config.yaml
n_layer: 22
d_model: 224
n_head: 4
n_kv_head: 4
head_dim: 64
d_mlp: 448
vocab_size: 4096
activation: "squared_reglu"
norm: "rmsnorm"
norm_place: "pre"
norm_eps: 1e-05
positions: "rope"
rope_base: 1020.0
rope_fraction: 0.5
qk_norm: true
attn_scale: 0.175
bias: "qkv"
tie_embeddings: false
parallel_block: false
extras: ["local attention windows", "gated attention", "exclusive self-attention"]
init: "trunc"
init_std_qkv: 0.0305
init_std_o: 0.0
init_std_up: 0.0305
init_std_down: 0.0
optimizer: "adamw"
lr: 0.0026
lr_mult_o: 1.43
lr_mult_up: 1.2
beta1: 0.9
beta2: 0.98
lr_head: 0.00744
warmup_steps: 242
schedule: "wsd"
decay_fraction: 0.837
decay_shape: "exp"
final_lr_fraction: 0.1
batch_tokens: 65536
seq_len: 256
doc_mask: true
z_loss: 1e-05
train_tokens: 412600000
steps: 6296
dataset: "wikipedia_en"
Each number is 500 + 50 x the weight over its row's rms, rounded and kept within 0 to 999. Layers, rows and columns count from 0. Numbers have three digits each. The size before them is the row's rms in percent of the matrix's.

# layer 11 MLP gate, 448x224, rms 0.067, rows 12-53, columns 112-223
096:496439542431448465500424392541511488490442471559452451548496538540415508466468456564513511533492532501588487490476489442512537535485534425497460541385479476455522424460554551513459514474522561550532498398565504581562537434499536495434535477512386410548482449526538511535463469464549497487516479532512522566562573468422528502541565509480
095:398511571449614447510563469524556475502489526503401471605501488541566480392439497482521547467441545581497531482519517460474436557518495547518564483529515375561556484420431523520529507372491540486553546470534555456494472532459532585512489556501552451511565560563537548478518479562595495490470449525529432479421511486393496578491459492425
103:490520535474516529440530437496534493497475504446468475490442427407474483522488590429554474454464455523572397491597440520496437502383600496565487558487511484505516513493490603600482480486523529523543538398492559476567524448466497519529495538479555416448598514491550516486481537532455496528510544604532453460521510424501517512522541433386
102:437452510447584458484539485521546547431490624529485442541483563488461511464446577507495418450522370474517501578432552486455570504455536506530410478421404526428473535430533504507589504466479566487559535442500509478469481458428444436421589520532445482371519477507443538548562478515561483546393477525562542517576604469488540540601559508467
084:438500497387523500481501484504474436469449387461583496470490468546353451529620480522511510504552514542463532451491531399475407531632550526532512466519484534539559544571464538489514415470586476558458399440564477421472482485536461527430473467486523507471583532450475428547499461590502492447465404506509547475405502462445529496462534402531
095:540493505474485534545497510548583427532431589520443505454566498481485485556448446509483497422482449540501527444594381496416498547519505406588401524472490589489543502459478610503484479482452498552509494532536427514456546526470479507459624575528459496501516563536501466524530529573595588449471512577472582563442507586452481525538481436478
089:411558594406487514432499504512540533438572599534495507479437536469440551481538512479603543507419520511532569435597512517439481477526469510481490450471528367499473468497426545492528522501435531538485487407632473538583573468488549571525502527414426515465585595550473568542519510415590574509440439493436600554458520464449547548526422475412
101:425439450463603451450478491513542390485481531518439457573546447446524559537494476534509518541407486511519519506591484445427397490475552559469597406575545543487477404488439584546532487471544446556569416440497526446461581526464527514410515497408590495447452595550490585460556517505542486408473469523501484508546499476459500529506456495504
081:575559477470584498550397520501537494498426505510528527454509491461515445544427477597623449476536587537513517482470578512548485521421431544448464502453594432407570539437529463569516484439479509537558467423481533430507569466435562487470463542490418536545490520437494556515498507483460537431458368524499514490463541464513507526473538459455
106:503497500529498554523413530433476431438496466462429471494520480451424472522546480507608429509503613543522560465582524511463407482471522514365470509459484444517408485461495569542458511441483457439532527509462528565406498467432514449384509426438559496421540452597554591511469447490529578478520489522586456548527495552423497504503480490488
093:521435525493531447543542447404498493514474526531488511446485496566424447410490525479501543455448472583451526491517395492496555451383496498506490386534522472553519499466518506500457499556494618438514454444464570483530511479534500473451497549438423514513533414435502519543463462526484450489492454593508479507500430424445537501462434516529
089:547503548515551416488362493565531517483468459572507538492432431477471477516571508543516550544432446423531516540484489512511554542442485456579551414444587563481495436525472519633495549503456474507475481451448532533445544572500653491399468457517489430399544486577540434544446565569548508474538487578523572499548559489432481558506493517544
111:514520511522579442482566474473461549455461515480466501448506467471513426546570495422497534446518524557469483540536593488557432485507492573489432485614470450478515456478339539502504455545507530569467495499545622518477440506504524450536505504468601509499519546565560544534522471481421481530600581491495536570457506601404514512516414568490
104:474475484589576564410456434501490507486479481480449473515470547594600480531464533515482447556506500484491597476513430533540463492464480516408488517520574493579456508418496549415522472532620574615530452470602481460437434428456480468508446463412535564507485585537529466480528554423553527407480445482483485639569508412359424444518439540484
102:488440506547484611532504488493473508454554530560546381527444467442478432427581493475529512438569516525492438549448547469414536492467546480560424572541523484469568461482482578544408453433488572510459468439495615571560448484486525518473539467554453481513545456505506518583510501492509494467545547484525495557473549485419467546483520554451
103:392457530526445459569428492465491546417526527537473496496449538502472395497465438535485490479510511486499552522547540530421525539477478565489519459564514577418496401391499526536491562509499460532496550488460498487456537512491472484444525557466465564520588546490530417449515450514518597482510432507445599474539361481474498495538473514512
104:451567524520576485364448447419528494483512527538506504486428445516436498465506448537537503472524456549640563478425527484460519468485476515427507523529544486566534518368457442554537525562473521453512480413530500444432456561511509508485556434502491578511454572469560468475484466552536576467457613512614448534509494517512529528584512550562
099:485481620542591561452533407501503446510516578479467578597603523444558422488490486583461583507556491601550476467498515487526469511510473541462462540517584572487443560587520395473525411474518555497491533476495495496475510549586479567504521573401483518418494472539540530494589540529569541467513461589509538510502410546532478541517424513481
094:527434562465553444506443440521510500510517501571549503466442441543476525606529504530519576510513506526531457538495426539508491566493496529505505476522538454496596479398455491610507538558502435522453522505535451493493526497457594484503504590444599560498588582569472500491547465509489496559386491408522424478522548541494466497476439485494
087:544519501451448587545463587529560533310445525597545535563369498493476520434517533625506549556512524475479571432621431488478530433461475517533547571492489480485521548497502588563468469415488540474513473491500495473502509389459509470486455590571446512482544499542571618557493456528547535549432537503511475427507469475569545463489439524424
095:545461603495516422510553566509517407540494514491449499514505543451525403488493523545495560486610401495479456448441452574493570499580510458424440442515458532563463569523380575498542440444489522600548491483429558479563474426500521465490522386509441409461542511565547464557520450510547500511517453507490474572459553499493512593485441430535
102:481518604428596443610541487457551468523454458529440522509496496539584523513469542537540446483462515449489449498449565528464556580479483433447499516498513548607553505492426584553472525488481456552505540527597545444568424496548544490445492376517500506437496510475600485505509504499521566451539491501508460482516527544442489562488459483451
096:514511467473489384499441485521513529513422526605467423501479521495500469502542543494520575426492547499430492427479575516485523516526549478504470479491535472497458474447473395487528523575517630499470522459593434466515456514493500436443440433445531486504474491510450518417435518572567538373484581501612651442480530528456459566526466432469
105:562608564492570524616483504537539441478553464580479450571411391539580495469510505443530517531563478538532442544496546490471577506461586389518509435607540528559500504423473531533518427508477449520530580505476515523471366525475521535516551506523448531480508481439487486447498426479478564479539568479560604486455453574363574516541373392472
096:452460559565601511587467611495519498518473535445543514535409483538494454489522469468453528488465523550492539498509496410479506528399529529550471509455493519321461378416482534555435449554529525471411519423422571496585539401477502443525489497516526505497508518587562487470520508599419605557421519511477481471430506439447566511479488435447
096:484531550394483488514405484470478422532446398473416561374531500574527522607501566526621478472481550503481502415537531453491490538511492574445607483589571472498551464475435551493614507510629510571442474460498537518542456425454482489357457543561581506530511572479490515459511535493518523473462481526462528494483500474483513539501385491497
102:497432574520515475501418479570530531470543489520440482441486430558381468528550452551460582504516494480504570442467499478532528576495487456525447523554488453468511453563477475523553489482532503432443503492526547480493534415495554395456484476477526518487484485547528512435496384461573442576519593514425517518534428512488594493571547529525
093:469444555426424407543570541459515443477488486474406601484479467507525509387504426444498453493440498591437490529511386592511506473398535585334522501450504470484449496479497490501514497520444568519499479518578523510478547530554463488430496573524489542486481484521579560484570501550536556512570452574521447534565510482406522485474468525541
093:587590467498541550491560508518548523435483478492493424563541432500502390415543533478517526454444495509545548494526534452461410474510536499502548473497518468479476550405553491473419404436425637489446433518515468408449555441618508509471446414449464497545511461539501496535506402490510584445466510506479529446542544400515470523480542521494
099:634533548485546601438439542490468496470542515490467499463563403482540454477527512540510588567503463559592464482494506508451503422486481474543391492536658498505567508544593480550495532581475535459477519477515529524523408453537549438590530457508501537536561591493561525471549564516575506491549501501499596574558525559397486492440443487525
102:496555544465541463436449361454494459507529470505441517556505496425465530510453511453556474446528480522550544477457467507464506459539532523486561466440545481493453545389428507494559466552492485450544460497453590397494484487557408387485589456477576440421558465574492459571471430548600517505529521484613492564486456454520554467511443496390
105:444481587417654471463514529494541459597389481491426604482536536461577488447400536508458510471429472511429504494508460552477562461475580449447488552556599516522501546544511485471557461497527522429510480475550444504547509460587463489488455569474501512464459570543482473555596492548555532526581424510495537453530558445454449454592450536510
095:519450527353501561554552491445503399472532465492458510449463529478436464485486419565509541533522480509518472501619393495528482607442510447438508478553591474395574490437477568518412524536460511539482568529532501508545464488510491436490601495384503503492569468508557462579527492497481456576486496598519517474547462462394538483487526481494
106:490565533460490474439572415496451519443544519426435525501609544499514483452486557437499497467604484561511497470495406545443569443577579441519494460397506506432405455428465441504468507550479523499522477443489504423467534431559559482496574468499480533511498552534446490535513471459576495486477559432550465515484424478464557471543482513447
099:478563466559523511396527531542565466449480509544484508481507540490527455504498550480587411418524581387518454495478559455455432515532444594485442568475517542463477544422487584533566481468506488490448611517514422515470506426509522566510560497532551583457573549481494503501597522375577443454446499478475431382561535476384399575597391560485
106:434527535469460516502571460485490411513424537554490479446516470528507472468515441497548431430509499491457564525508503468466463464453634588551438433577490496424422529549497545555525509446514489575467478426425586570494517522487467476578600473495427572500524478586576494503465490580547550501543483524528521475461523534482537590443499406399
097:434517493378490529523472503418498528467454508488508447528486485487501471477620459493558478501479490478508489449652448518347489428575470478545481546543423534552466574451488443610500503446421472467419423465474522504480509494477509557460536499457417453524527556486539551506496367415486503493560519523430547560494570526514510572499511427374
107:462498531479581492489468455486515494545471468570498560509497462491438512539528587469532566434469523540510469608422482445537484463468492521541516556569507543505442456529507557590514545458481488550531437496596551511543599467451628551484483454517556462578470485574512450485582475451523575533478570475420389509505559568567559522458463525474
095:475557613369536464527473522557459517418458447507465534494470501573549466519505500422569556486525466536502539513394413525509539450488572536441586517481551487511566441581526567539534447545490463470544539392567491538509496476457506534473592504480481558467489483494521464552496402467543415445478481472543552555496549475424518464509560509461
099:509487594445466517438588491543461510531476432643596466567525496513476439414556515545487571523488451551459435545486526481470440488539545492506453539587474460484456502517506464489487485472472530493532607543531475534573445555457504455525534518451573520474614566425496571566527394584495510518416485500533541457525446507556473462537385494427
097:396533560386572469448479439549510565543566505567535478551542494511451398537556540522582585473571466521419582470545476505424585520581588561560586522479507495473534417518415557512561381469486490520440515497504475457555409489513504499533504480422519421493527567540484460547536517579567563446454503479530464481549420623508483469506554506389
102:569545505540499377480553463560495507447517528552457520535519474478460381425494518573553607427422499503539560550533510486485531498417581592445481492589505503383640483488496436486510450452512488461556495434447489532422527474551549557559574411515472484586541586491549511568574410479565478406497441489520523534505472510495449542519434441501
# layer 11 MLP up, 448x224, rms 0.0669, rows 12-53, columns 112-223
097:430506439547516520507578529433553518375586500551572488539509521390566483591498515473519507515506527521468486574505478591532438501496499523518487456474479535472456512505491514536558424555475484526502460481477538386598481607436432450581528527514500557476513538545474572473539561546422436542470471559505481415444483493555436585558397435539
100:521540445477479607468411513519475562453461547567567472370522487443408434602583538483500548496525513417580530530426480575501554465446438535491491565505486524482395476495525460390519508499493436521463470509524437457456482491532560456483575479482540469477505464457518452560424457385461482490569475489508559506513492545554487481387552530543
102:487464474488504394557535492483514582483519584481446521524586493603442446457478597449416474470449477515444543520495517523489492441586497512626438488582446474567445505435484493503573597552418534511475591539456543485549543506545491539587461544474519509538447495523470561549398484503494444519437540396514468478456520513483448587494544400475
101:499568562485414501516388424446506487448458360402494475448515522588420504530615407499589564480484619505548503444531473536510478593517376559453522459475621494534518449397492410538440576472492427553507487459472613477512441498516514493519474542417479451574561559607562519477494533477463545505519510533487489535631371513554540423480459471586
087:499470587481473480518462522513537570433505522570506431489567503455520472532535502515559532474457597552474568523541523537505575476480595563457512467526548500502537487489596473491551512600465602418511554497498539503444492440476596570450564494472517458442498440421442422345351509425516413463537533469449533540522486568542498575545536492454
098:459459488399516469541416547438565512541454643406530488499518501467481432507509551412494444443516561538536519500514473383566399537434326394480416533527489487576581499486539500532592527525480543527512438565486537500474501581566524567471561462353553596430580464509508514442514540450573528514552575533570542510528541532510444533477437571522
089:524427409499550472480478489517492459564468463485484503523497554532527424491429474568366406433505538509475390554527525448595559564484490456497462490468492561538486456578492474442474564453583529483533530565406523409519465576480501491527444444589505449548442413390573422501482523557421470520491499487631447467575404457538490529504577524529
098:519525556534452534513495453446473550481539505468485534445481533539501462469488567466523443484578493527554498447383510554604561478555430473513410617397483426547487535518545506446514553517461589421511589471545504579500431463500501479583534516588467445522566456461525439558409512535442505510559548489500526538493497509556558450577530425458
082:596597481508611430555517567516560511542486571455548546446495397459493501517473481492572461427461552502503593478510550579531545575366436572478474495516560499350514490457503487571444419439441494553490389454440541537497596486459506480476508567560468572502476500517442528505524477431484559499477440510525457517464512501443487488534562489537
107:477513591514563464490534465532497466471416476457524517477412569471494479490480448463443488402483520444542523553483475456530444483472504514486437561419440478510610520576491504460481499503472496506559488503428505501529509505421547515449497549512488467488366438466578529531506461575467472583443525542596461458448509522553478591563480468470
092:471569494514431490394503451508540543514591440507586522477567538433534555521504551565469443517555491516447435467450532573394519511487572519444479547528532506499430510529533533525469640451520430573524572487507413472539567467488434438509587548557529528493589545422485474444526447477603548454508437600424520463520548592480487487540543578500
086:484401493510415505493705497418536480510410512527484410546490503520529562557469561446457477469482416535522495557491464511526465423544430499490473507549480515434593505494476538458495451477551534476448462537559463526527457544480485614538522516491578513545420504442412488494430476498447464464490595509555408376550421478376460440487562469515
112:417502560422512599537524502534497514444534494547525540482471520522452563461435494570408485593518566541559530487477549503430560476517518414522509522414563535506431515513497477481510587502550492462496508614570416500526489494493544557534520451562438453383509416435447493424448518380582507513400533506528488463463464465513478538481613493493
103:550504476495410500513523530544529436570491473463473483435576466473438530489502562471528469561556504530535519515552486554486591546430484484571572511585444479471592539535544474429427556452555478389492533528424483525470474413496485513409489447511508499474462482467560464453559448466479470466515568544538505473556498617461630504462479432582
094:496387518585450553532504527471418503441515480504495426492442487423496529470605420454491528448502574491504492549462527512440502506507546472524402546532490482487530487438482571506409506394499576497451432450517600572583425547515483503522473462615528541515492465505480513522515577510515509495601566488499508556537507508453474568474537571458
104:439455420561428501519479461364520480533525448558473474508537492549509546612502524480463370423448425544432456461531567455463473563467527422498463466505521461548496529449525554464489487475521485513410492554445611433442468546500445449528499469442366482510628475585459488604578478454506480520493442551548594418480447564510615557434503541465
102:434494476453518505488502460487436446541586477543537527571463522462418482514448467574426505525460477584612525529430490437629456531453470489464526517428503433482465538470492451549544552483452583479497563432458441380526517505486511422485526431431574488498446507512568387427501496522526500438519548528504441557506558502585491486508482527434
100:552521382526505444555527547406519540476523476479467483504502496543498575554485485550564446527430532523520625460482518534460524406534518570552603446567538430503590482473465528533483532548490538545578498490590520539342441493421485430520419509502517584521486560483530487536425539490549506546510476405489435535582506441577524476515458540441
091:551434547492524461553447431510507492537566544531495471513413532561452515538524462551515522480510499520521493481517386581495530530487557505474428500486520488467532460427500466566594504585463435502521582495550476447393526512448609493526505599463521553548490583523501468537580528438511511543373429376455419475578515512474496454367504497436
084:505528477487467587494447452475587592383469524454501599613421536518474478479533508575525517562493537503504567448683454531557468456404505459470587478516489465518530460479482477479548523487458543501449441495443579487519526385469506474484458589527478529550534484496470609437384526530543472499460540449521507424433466474544558486484530511399
092:423479429466508509463494422501477526510504506565509535430577492566455602477432484474511444504397553497548512526463472516550467524398546455580621549518566525440529450473513527454484516526471480468427527523512359478488534597578495511550464495494555518408491480441447489519563589498524506459415571570597581441473438498469473493430519578517
101:413536511626551542486491474458482502500536488539529454481542451442408443441430482539484468506630504576444447482552455498465509443509512534471514524496462417442456506510604438402469463458479525401458528500424472596443559457469532501525567528579552524563494440432480510473498563599465488490489514557594504520467482487515460483496549498482
092:528549490470489406494416503517599505508503469555534510487494524520505419486500582456478525445513546487531544491521507502410511534581481405519487440455537574477472478435510415426559479577480624481463535511516403532458426527413502485480469403474481503544433489529471539431393533511552540389478475513609563431518541494498490470551456425480
108:500487446535426348465515407483484480522551489476430531548438478601523472509560461519457545454558516486477436529569399546508530482535392525446555541505540584534463487490491459456542485545434528452503503462442441453535372547493566440505506446447615576591401545488500445429472445443464537427459414542414417496494457398371495510455520528523
094:574532522471454479492545438441503479402567371564424570417505493492517466444496538461490480489456488501469609475533530530412572583561490393549469489551550579505577572480508529458517512504535468502478538451529476481473452460449604597480514455426498471509506506563525530554477537401605425446533502428471555503599488454489384513518491516530
099:573559577489512503485490452446549458553509403528518563499398483472485519507488534498427419438565456437588475546396481558463502466519480507461478531454435422553463538513458541516451481522434482511509481508463586412419476599636547511575516480551399541430453455536492538486578532439535426501492402529577512460484478500473550481457517483597
095:548360537508550485542466521439495486449489509614431466396445545573486557492494489493563537514536472490524520447409488478531450612589431459568463497530434475419470492588513486587539556506509436529428575471434515591508555466503556406501479452385544447494450463454500307438488477491508422544547583489472465467547482560499499492506508480513
095:467544430501518588562489544494504421471465473477448536517446571557490524445420408561411433553455435510419450521474510502447545538524560495472503441472585521623428442529428508581501521503485510474554544537583468491468507552501595478470544564552545573502533567485482488467483472493567529363471443565436463456533456490422531380468447427545
094:435416515531421450546484450490553497426489589443506502555497430417449530498493500498526519473532396477353487465605460600488473493534443428515489497498602492458570463536497506458575490447538459438566516509531480485528473507517537531503518505634432541512552560525591600524541401590571399444479463529518454498601481547466533498466499469455
101:565539464505603607498579499524514506438520559527408510492588446495467445453464552511417463518445497538585562463507493543490496428538420481502476526459550535539553519490493464493523488531532565434491446468486608584511512506532535506585501496461519577537543604472482489504533570448548439514459461542503513623522468465435452457450522463483
103:542478448413491493437596449572479493631434474550543519471500558536575496421497534508487555514565479449465515432485493497551530576554545324464449527583461494505473495610570508537618524525479592509550504454526389503566486602493479552550503513561478490506457496439491475491496414345571529542496558491482489479481479528494385539583519566447
108:375414471508483451468509520478482510553483461429478486526521400534500348503469566436467418498435489479526548529444501521523619481494552526496555460505456471457470474464328556523379440484495465425486463452439536528497538451462526459590524411561544546476491502486442510519522540477478453523532481588436502518499479385519551494411541510540
092:395393494430479520560490480497431433460520493491465520477473441526434432455495478565562504498527517372492500522515397435576525522500446510495440582533605468422480496475431497492445538580453505567490549486575478482591445472520585536520434554413496516569492563497595488635500373553436520530471583566494541450591483474390541549452527416504
107:433488527405537544543449476537458478511469442531567582554535497652519457419454623536511420552439524523561436478545514380579447527521460348518435460485395440579414553480484523485535485525566503491536513428580504541441447460447553394512496482503495571542526567516492465518471487507517459515558519566403482447498498532499450499442477492552
100:456432501487543540566518483497556592467460352488492511431500551488523488446606460558443467481351509458505389487427443518501480527502468437595471454483484622517546430546496449577469551518562511459529509532459491450431474394499544524545549519510580571497444527488499480516559573491450580492485450465507461598546430417571439513497587434518
107:510468388569497508436479514485485560465514486473550570514421560533473482428534502510518517528521570537500458461491520476605438472431436426520574504502561580563403534440571573448425442447555538501491463549472522470451630535502537539476462469507537536514552485590493462514593464445551492520461458484473446466534475406505482480510436467621
094:576562535494519453454606484542519459531575494536476477469472519448513537452348635538490511458506500537450451604436518506561526602424576510473556434457586466483515478572529494372569440562599515466601520449585512512509528532451443458513486534486568493454515449444510434511569662543574514482462497489506475491554460479457468468525492593587
106:452572489538481594565463458530478509638460503482471540418425521437508527569545392502565592496402482457564443483503428450512543487504455581601520498515575464532496589501431394477543484533539404544564541475431461424464458540451550402522508468565511511419420515462558485503535577454545528567401540505470478462436562533501488537553482513530
095:486439528504469487529484474481462503570491489528545532525558555487448506448571462539490503446542534483523463443465495512487539587488433506521435507552426545494478559416606368483401498466478448588434514527494524386506489468506428475492376523553492459493536508443587469437506457546515460523449496464402510398487492558600458516475538503432
098:480512429473514475500509392494518501454528475467455494481460516496565514475492560454513504514537550519533471575528610559428525501530540568416524492604598509511437473476407578578564635566548536509440558474478460500525499549532543486485550594515436582465553539428465458537487449486460461488490548584498443571550477600519483440594541464520
097:421518594356563457525539470506450506542471483528506528548494489468475471577535541520544511480533472492484538480530406536483535551491543537516535557476517462477512372540422545603615543474512488473555518507600503417501360520522412400526486600449501509472487533502484467561572420545496529466483514537478479472505392566421498573529462499453
105:424518513479435391468588435554468545442499516565507474545567557436496420505521510511542489522370472454476537432533518511591483475510428537473468572572569457445661595538601448517447483462540516535599469482479478578509465467539503442543543468547531461548550518503475470549485463484629471466421454503505447441507463451500457528513491386520
# layer 11 MLP down (transposed), 448x224, rms 0.0546, rows 12-52, columns 112-223
098:465549487527487485484531507456469481498536543398570516504625575514555410501521536500589480451490499530541510500490451440480445589476469511528456473451464512512431553637509526594469498493551508498468479475529622426518498543553444512504528458475445524407520552485441539517508599521456509537485420459532452464461480481538468557453559345489
102:555525539571528495519493517484386521539501535509517596518448497459431509535483520517436558563551516455439487487485477437493409501532513452431487454448558515492533471513553517492522470573535505423472507480435503593421478502475583470473502421490485554517417531587456476558517496431415506476490567415499522472548550603609603503428516485559
100:428473475445565521483537436495502411455476434557513486539493480610457372432471479496543458572469433508522483443384482517514449459494587581521478526568517560416415542447497509470564546520497526578481437461477517560408567491514475574531482497522434633535617499401464563476515518479486458429521500508548451525454473472409515432479591473586
099:591530572528596517561516563395600543482429415467544554505509541562514419515433419454490583421427531524476572503487527504575466552557464514401499503480446495533538542508531497555551568492523530467459474452532546434476496653468476655502495626426507484509490437479487449468484497519607526597563530448490428503434515471497530457547512369513
090:430520441555436569568431579427614501524601517473519466504483379558467528570543513549510566495512461466467517463608518457545521518499491576492555425548444481477540455545556484481560545540503555428514513510543515539538491552503533508480534522487454495452599493502486492427558519526567469481556555517447514442546577554541509528569616521460
096:480469499551492375463520443508466536551597494470438522523519427438420603525510522521433580428593412464522472493514599440554422505475509498506459468551468495517493460583554550530487561541425453497488367495482505467515629535575414457531568492520563489529532467532533507500502618549546507523377511462482542553453566562483599510309447520435
087:479562441490491569483492547481551505510366484583527461505466498558475452455436555562479593489573561423433534438551510537530440484516507544492492454500510527495515497573576553443448498516500464456523543400504505502491552461518369496390539462540567502531532566494540421455576519483425488575522568544500520457488469441467429528560528513514
099:429501506434466487535541482518436462438478598410424547482599467522518528537498461459437468568480564548431520547514485509516552494520456458419493510494450405441562520602459492553492439453470449496602453528491459497506461477466523522402426490538408523520584527571506444536490515426402505394454589486387492448516512429587525446432506406415
098:483544471552517509533499609583566458596550468563512496520492463562462479500498494472457420478489458599462454494393509536534524495501479464620439498453475385470535552569524516534475477469490469520514512423475418482557461453500446545545405504500488542556431499397508516409488439526522539456455548535446489501493555514585459480477482538427
104:593438489503517543522557488490503549528467511470529448513510500443497453437497493564560477492494550469566482527505438580444540472526442511465511469560542533569568565619544476477503441535437402517598495596607550536502485477519498496488518425486475392474466628525468508375492454475557472522467447493437424418532452543502589449450508419512
096:537541536473500522459518507511585534518507307475477537505420515517509541441569472484469441543465510516544541523479516489452468512518512489482446587488538557485445548419477547487625525526463525541569597452487486449476487510439580452571507556517555406463473487631464423510605421544557498440519589535488588488485445543422508502522492408423
101:510499567437506604525487417475479487541497530438448553475484613509474489531440556471569504395530560492517460534526443520453475431467573460440457557451441555544470575442493484527518527495431497428436509499496551515439490443505456478477477443618427557466514495406439495479540489525502528513459539484571448481479482560415562512481525480332
108:464551490417606558481559571481526466562505557488488481536527460548413526399550529510426589529497494440590475510557398422459554512537534515546515572443436498595624506516489492470572540459450471538479405569453447451517493520551548448489546484462488415502489426541481457570487565472528525407564586578505510457526527521571531543513443439525
104:553529472439479493431455495479513415551459463457443460514438525452496459478491503495491484519462576491466534496382496538423505488508556467452573450539571522550496511464527670551584590492535497458467539543458582548472551401499578579559610447493538509529532506538463502467441483510433430495514549623523465531505491515483465506526506504522
100:480509472475474553530420468430531484479440443529514471547534561527410547539422483516472517512604451415464526568462476544504493668528556550446453503454550515421430460468571496457533482511482517505546524503454501524497464500472471499508408514446475572536503445442513477456473442466462533496492455466485511545582558472553430512473472516571
105:468396503544530450479543466500457456477499453551517454556594509515566570584588564483499505497535474477417568551549414477518558473415581517520539543515403516462506568523582523626557489480614519488455536510568488463462470504504419418563523532508462486568570489568480521447468513463487484512450541521516460411473509554444563540481436495398
103:404527548535518492510455503479435488457570485423488519551522470469467521596487508466484489507558453578408575485518451518552410560556482449580551488411521560508517512524581542463441496574454614421542453586545422448532538526465541427475502517473498504513484443410464537497508486519514438492523411563547563535559625389470587477456464557569
103:515459424531562524481550566548546529485530418456443476475425532568493495531509453404526409469490536470543557526486442469475503523557597483491479422570495448427600476404482537351555466425444458528556530504417574402502496544485485521551545490473468504429547428466438495414508474505405542507437489553487582466518546424561420549502488503576
100:525489516478496373561536446531381538522612632474499544454519514390496551521541500332534505517525563471469481499498537522460480435490412501487550448491461405556598548471475509502472558501517542469448477468490505493472621427609524519471469487472477606565490452497469460585584460481475476524469459420484447510539570490560452543494465500504
090:458411406486452508549550525475446511460444491580499562442555479517561539477461488493488496471543547469501448493443474503530601526493404502465495586462466576578519560420518571399492415401541497472494507471515493435482515526486429478425541452572474448433475481473537460513494459551508381492481552478518479615489421497544517612417569557563
096:534616521466501474497532504463467549537500513446438467472553505550519470445474461523564572559530534526576430514453519388504322552531512527508446505598556551468592483474557477526559584423423493517502455503551469554532537487490538470484452507519545389491554571529539496498509524558594491446539499438495538433590500587463495497563498570414
101:440560496524559548407522481523523517533454575539519588463540536519503537426512426422466475549558497469603536569485535477374488432514578542561482639473517444450449550496444556432510454527481487471484400500546545530484593444526456387517535568438482446504579476539352530507506519491400527461477503563535454485518554435459467465543464546482
099:494555495519510473574572488482530561468506450449572510538461402455518477481525442508504466545486474467501429443491542520483453458529381564420536490473479497573444465546525443547498575514484525449469481429436459441488494577606487506445540535511454497434464524467527536532464492422476575574474424566511483488517559458550401543454628426535
104:538531505440454402489545473562564557457520526497530520532403583493503496564433604460557464477532464522551532463519508533471507467513439437491520448506483483608520511391531544460470402514538543543513462483521430517523512540530621536451492428556529498471535443464519465474600536531600430512474422520591557469515541500437713543439517438544
094:543511464537491432439479607467425522539498469474469544509549469603516464445520482468497387524490508525534368491526451455458508525407503459483464405477522536533479488488492606476425537500576524552480517503491607539441479502555478523586500461487465503506535518447524559408498609479425519538497530538419512493513467545546579560570486486467
095:518542553478562415495421444465472480459514463547510458497541503495481534556509494466632528526509480557506605517518600485512393520595474474597403527421576468445520421432432504527446445438540425509485522431537506478474542485512590450498472483524392438505507521559417529493466504417529492425440461440464560463494488512559511478541502534467
103:483556526512477526474460430535527504569484482578480451539499539495470530497490373574529549468488514501495519476473508568428615425540605424416373491494466535481472555450511501428531431492504488510437461549471514508526410547415476502513459478557475472601454437582463515486498430508606532465493544439408494515462451556502618501483471475555
097:543577587465479533488502512464378409481511484509515543469481492504496419503543520445451564583526423545582514423516509522542520571553507517474543541465544488493497444592470442577476611465483505545485477432406497451556557523560488570467502533456561475528613525529446552474456531439549521487464477547568536549427574472496500490472506581495
096:516558497582526518474554538518587480528469484613417489417441496542555515463449541564550561490466581590547475435480511495612507470450429537536483499561477419519519501559488532460438495528457468476430471497521501541593568579493476501427558425405652443470547550518427513419560447511421486559525415420462532552457539497522575502525406567466
106:549481457567546524453580566515485500495413547476514472459496433406580486490443491455452539556483602549540523353604536538400467545488515550460470475525510466486541492467498469539484546443505550514476534567495556513492585560438453495499574541501491484537479532419516501489444482474396498496461425505400457569385467529514476537502477497610
104:496511417507451463567461533515543568566458487463388500424542438566360535535502549536557507374500532496464502486539444590499501435519390531500518528552561541421469467536556425537517460477573481492479561458486443596567486573496474465494507601490474544480570553475487537409447546441513571512534521588452630502385538509473483462405514541522
105:458483412478452510492470486572526448585488456557482455491521542479444608532548466470529513464481468473540527558422502547458533590479478557410474517541527437463433508503535453491478486390464425488455509496532536510506461557475430461451538456581461473460630632560490506505441463415591469564507463588469512521482436522455457489504503517570
092:409441486443546574463460475443415490495446500470530426495470592505478475467400441499539552567564445460437436382534418482371597543445525433531541510452433476469559480494482465506432537483507495598456469441566496477472531526532481512488488468468543547519552495515517423529458589497441474548432511521511469565470511576496455464372562523498
101:533401607537444516509506545527471538545479383581533512559458473495524538479399429633513477470474442458487514474473509489489517544410556605520497450475541536512542522462475517522449487458528508432477541484373448484593534486394564540570550428524578368479540522491437509518400499498489498523501554573488561447482460489591475451528497553532
097:541456595507518544487561463573491459421452558440530502507493447491486449480589462542544459428492464521469386464517432622462513476493409450456555391465605540432575498519501492531457546489457569489543489524490515540476463530580509424499473420452491510488526515557426428437467483510516509492568528604502520454493463561547513555465537520514
104:532431460531611424504511531480523484498551465506517543578535390512506430590577604554502503511501534448542494521511490480456489428510481374491521408418457469446463443556512477540408524545421472508456493485481465429459527532464504489477518421404495511532488483530415567507472516481548572637583465570500545500496432518574515517482432478536
097:407530574421554471530555576460612535502451487517446401447526438476582439472593512563475592561464539511613496461467467489490438516536549455609599493511507433531483414485528518579540610508530474465512506543485482415509502491446459491559499393478498461492536450466558520414538496537567530576484553611457497502526461472479538537495466473440
108:542542498481459364621536496500441506495477509491468493473592568500488553484461483507522495485499403507494461477440467566488448451479446586412403480456442487492465616571507639501576570463605495428519495484438501489549482474591441421532489579460478495465465464450559609494403519448438507497480490560387557504486492497520587465455413605521
098:490484462461491500544546365472455427489554503457472561525525541514442473475444514587571583518547533509513531481461474439469537516488518470576448554565454455612437534557502572500504534465431464452506416540529531444536393549541523462513468493449491558481561554540502422546549495508513511498511466453519435419487507459355565568535560477486
098:574515497449500523505443482494484488539488473488501444466521538576560537408604561495513482510455495472476531501440518501423482539469509508503555537562431515453545524512431599487518496435492488418555480545539542477572458559444532538431553425461517441481477384432559400471512528497533510512545512560456485517562513405436483398455576514548
096:446561404479487499528610478592372499507476471529537450577496596492455554407532490581540513536518446450431506451535590677521485483510490478538519500423517519610500555560445511429532466528493437456428458463440352439524540530483453519565502497469533426470430407531506533467490457428520388480436508422562492447581505524577512507476493550458